python train.py --num_hidden_layers=8 --hidden_size=512 --num_attention_heads=8 --num_key_value_heads=8 --head_dim=64 --intermediate_size=1024 --vocab_size=8192 --hidden_act="geglu" --norm="rmsnorm" --norm_place="pre" --norm_eps=1e-05 --positions="rope" --rope_theta=10000.0 --rope_fraction=1.0 --qk_norm=false --attn_scale=0.125 --bias="none" --tie_word_embeddings=true --parallel_block=false --init="orth" --init_std_qkv=0.0203 --init_std_o=0.0 --init_std_up=0.0203 --init_std_down=0.0 --optimizer="muon_variant" --learning_rate=0.0072 --lr_mult_o=1.5 --beta1=0.9 --lr_head=0.00595 --max_grad_norm=0.5 --warmup_steps=200 --schedule="wsd" --decay_fraction=1.0 --decay_shape="pow" --final_lr_fraction=0.0 --batch_tokens=65536 --max_seq_len=512 --doc_mask=false --train_tokens=431100000 --max_steps=6579 --dataset="wikipedia_en"
Each number is 500 + 25 x the weight over its row's rms, rounded and kept within 0 to 999. Layers, rows and columns count from 0. Numbers have three digits each. The size before them is the row's rms in percent of the matrix's.

# layer 3 attention output, 512x512, rms 0.0582, rows 479-511, columns 384-447
103:524464478494477511514479517517531507514441529467505484554499503492486480510492488493510495498521505518520501492455490504483531493482449499490532490478491520465523537536513540472512510511520504
099:527475478511473532526496505474490484523500484488489548464522497487507478422497483503547524488474499493549515486489486519540500490527502472487476530528504506551497506462534497466478485508511533
098:512517522499466526475533500537501464520482520511494542540532495499523495443534553529519531543513499491484515540499465552490512498507515524486503497501526528507495508521489464516499460515510479
098:504515551507535506509535517524528474530540482492496495503497518507523545512461496513490512494506521502477501513496524503467494524560537495514488472497515548541526519490488521513517505516503509
106:506496555518496528501466463556463489496492537526489526519510470522518466513503486470480490516520537501510515469499515511498506509476468513505472499486511542491498491494492504517531451504480444
100:530521484459487499497488506517531525498504505508476491482508486540510482461472507491518501505501496515497524474510495531515487552482503495480498563496496466483507524500485464536502521487499478
093:474546490479510488492517534515495539473483499514477519514478540517476508484500491487490482536522526442490509519524491493487452534518510506474422509524521482466516500499510477477462484469484517
102:534482493517486503451493473480475523532469515521502547502455503475544475511461511521520488505516467519483494513475515512532473494532496498480479456525474494537479460502499513531502465565519501
101:493534469493509499491485544476487515510520546544517496543490484523526482493491508525479478493489500533484499510501435457468548475512446502526534490514489463480526490508459489481496511518533493
099:513519449497493500510489491520497505521521544505500532546498514454430484497518520505504545498516508473522484475499514465493490504509475494520508531493500469476512520478492464476514523477486518
099:511515485477497484512549506488484478501473507485486505480523533511487479460506500506512481510519486518442467495505453499430509491480514503489511508498495487525562493503506526518466509517494493
098:459480515533512510508540512483514507501510500478499491523497492469535513512474522512510503439483522461497529508452541527513540490479485550494513520465525456509497441492519465507550496516467498
102:515466476468524477495494459489490511521492543471499542496516485499497497481475475524534479542502496495517510500478510536552472486496474498556533475498483478505481486511502445520506489522502501
098:538475558520506532516478490485521504457458466496488494492495508509486469471488497494496493460540556479501503492489530496515525468491495480509467519492512522486533477485515514531495494491489487
109:509510492493505540470541505504512493507534488491468535476461544534524506510519512538508509488476491517530533475467511504470501502487511502528501503482440491487479496478497472496458487506524522
098:501490465526524506516513584520516483486569503499472492497535509524487497493493488486509534473468503461519479504477482505471471516491505512515504465499462489488531470496518465496516497512481515
095:450546476458551480473474481530520513480499521500486492520458488497467488508488548508492479502508525486509499494489533493471499545516509512470506513512433512503523546537536460513485505509504476
097:447526503454502479445495501498504518507474490482503487503491523522479509491536485516532534516485496539490475470501478512525509525503513504529486504441555512473476509508534490543512505491521535
099:549463462499528533493493513494497524456475491496474472524499492488512526498491507516532483454535546524503501469482501502525487483486448482535474503469450515470495516505517524450472504526515528
095:501506487494458497497507510492496500498531545481478468486511468488528551462482481468503500447477483459492491482492510500497488513521491526500515501499516499524521475485486501543493478515585466
096:509525546510514508494500476495501480473476516461509497480485492489530540457491506488513493476498497547437497521469475555499474485536477461451510493484518482488489472498551536494490533514493511
103:516517492517511514489510478522473536506505488485470491521533495475493474504569480513510477488530532544502530454501532512506487500494495495525486488513474492474522518493490443457507529484440503
096:536541495502441487468469487507478507503475541538505485507508504496505526495498517499488506521501510530505475504523519488492497483486486528500516513469471514490503483449471498523497505521488492
093:505499514547488520433520495510481531486518516514506479494550512499517484475525504472467443509500502469482485498461500544481488564512482480513482460475508507490479470497502525504515507507513532
104:428519516484493479473536471450514461482524507526477496520508507466550547495533527495505519480510486548520502439506503482493512485518515492515525503469517501452505513473456496502509464492505501
096:498523490496473531445511514505493496502491529483498501532499526470548516488505530497496496490526531525492515507504484528556523489466460512519481503549483515497539544515511466529533510530475488
094:520511482469507476532469497514531469490567489507498503514547506528487486494525481465501471513530489476491482523466524504494455533556477502491522480511470497509537509529504478470504524509556524
099:495515514517475492491529512565496495526477490530529463503507502485533475475512495501508521496497476521523466476526500512486504470503473544476510483501537511462508471488478501513523489485468492
100:475485502454482513475512486493545499543494509484505470523495505469510510499506480516497499479488516476502434511475488506530536495515538550504515517514546547533485555484515498484493477477515493
104:488501509493470483478477531518515535512470493463477489542527511501533487507481480477516514499468474512534518472460510504535500457501483461514470474476510498528498523519520523524524507470471508
101:534481516508488481528501506495505496499480493528549499480486530527485544481544460504498501488514473491499536481494463525487495514480447517462504506529480499511480519538523489479492536463506494
103:489507476473509533498498517487467447507533511520473487489517469498531459527498481475486501488515494523518499508464477488465545471485505511514482485536479493528471554519525541474509469468507497
097:493524468497479510475514468502515464544534508492523508485563482476498509530505440478513508517495479490516480495540499456505536507505484524494507502448501518520498534516475484486506526512471507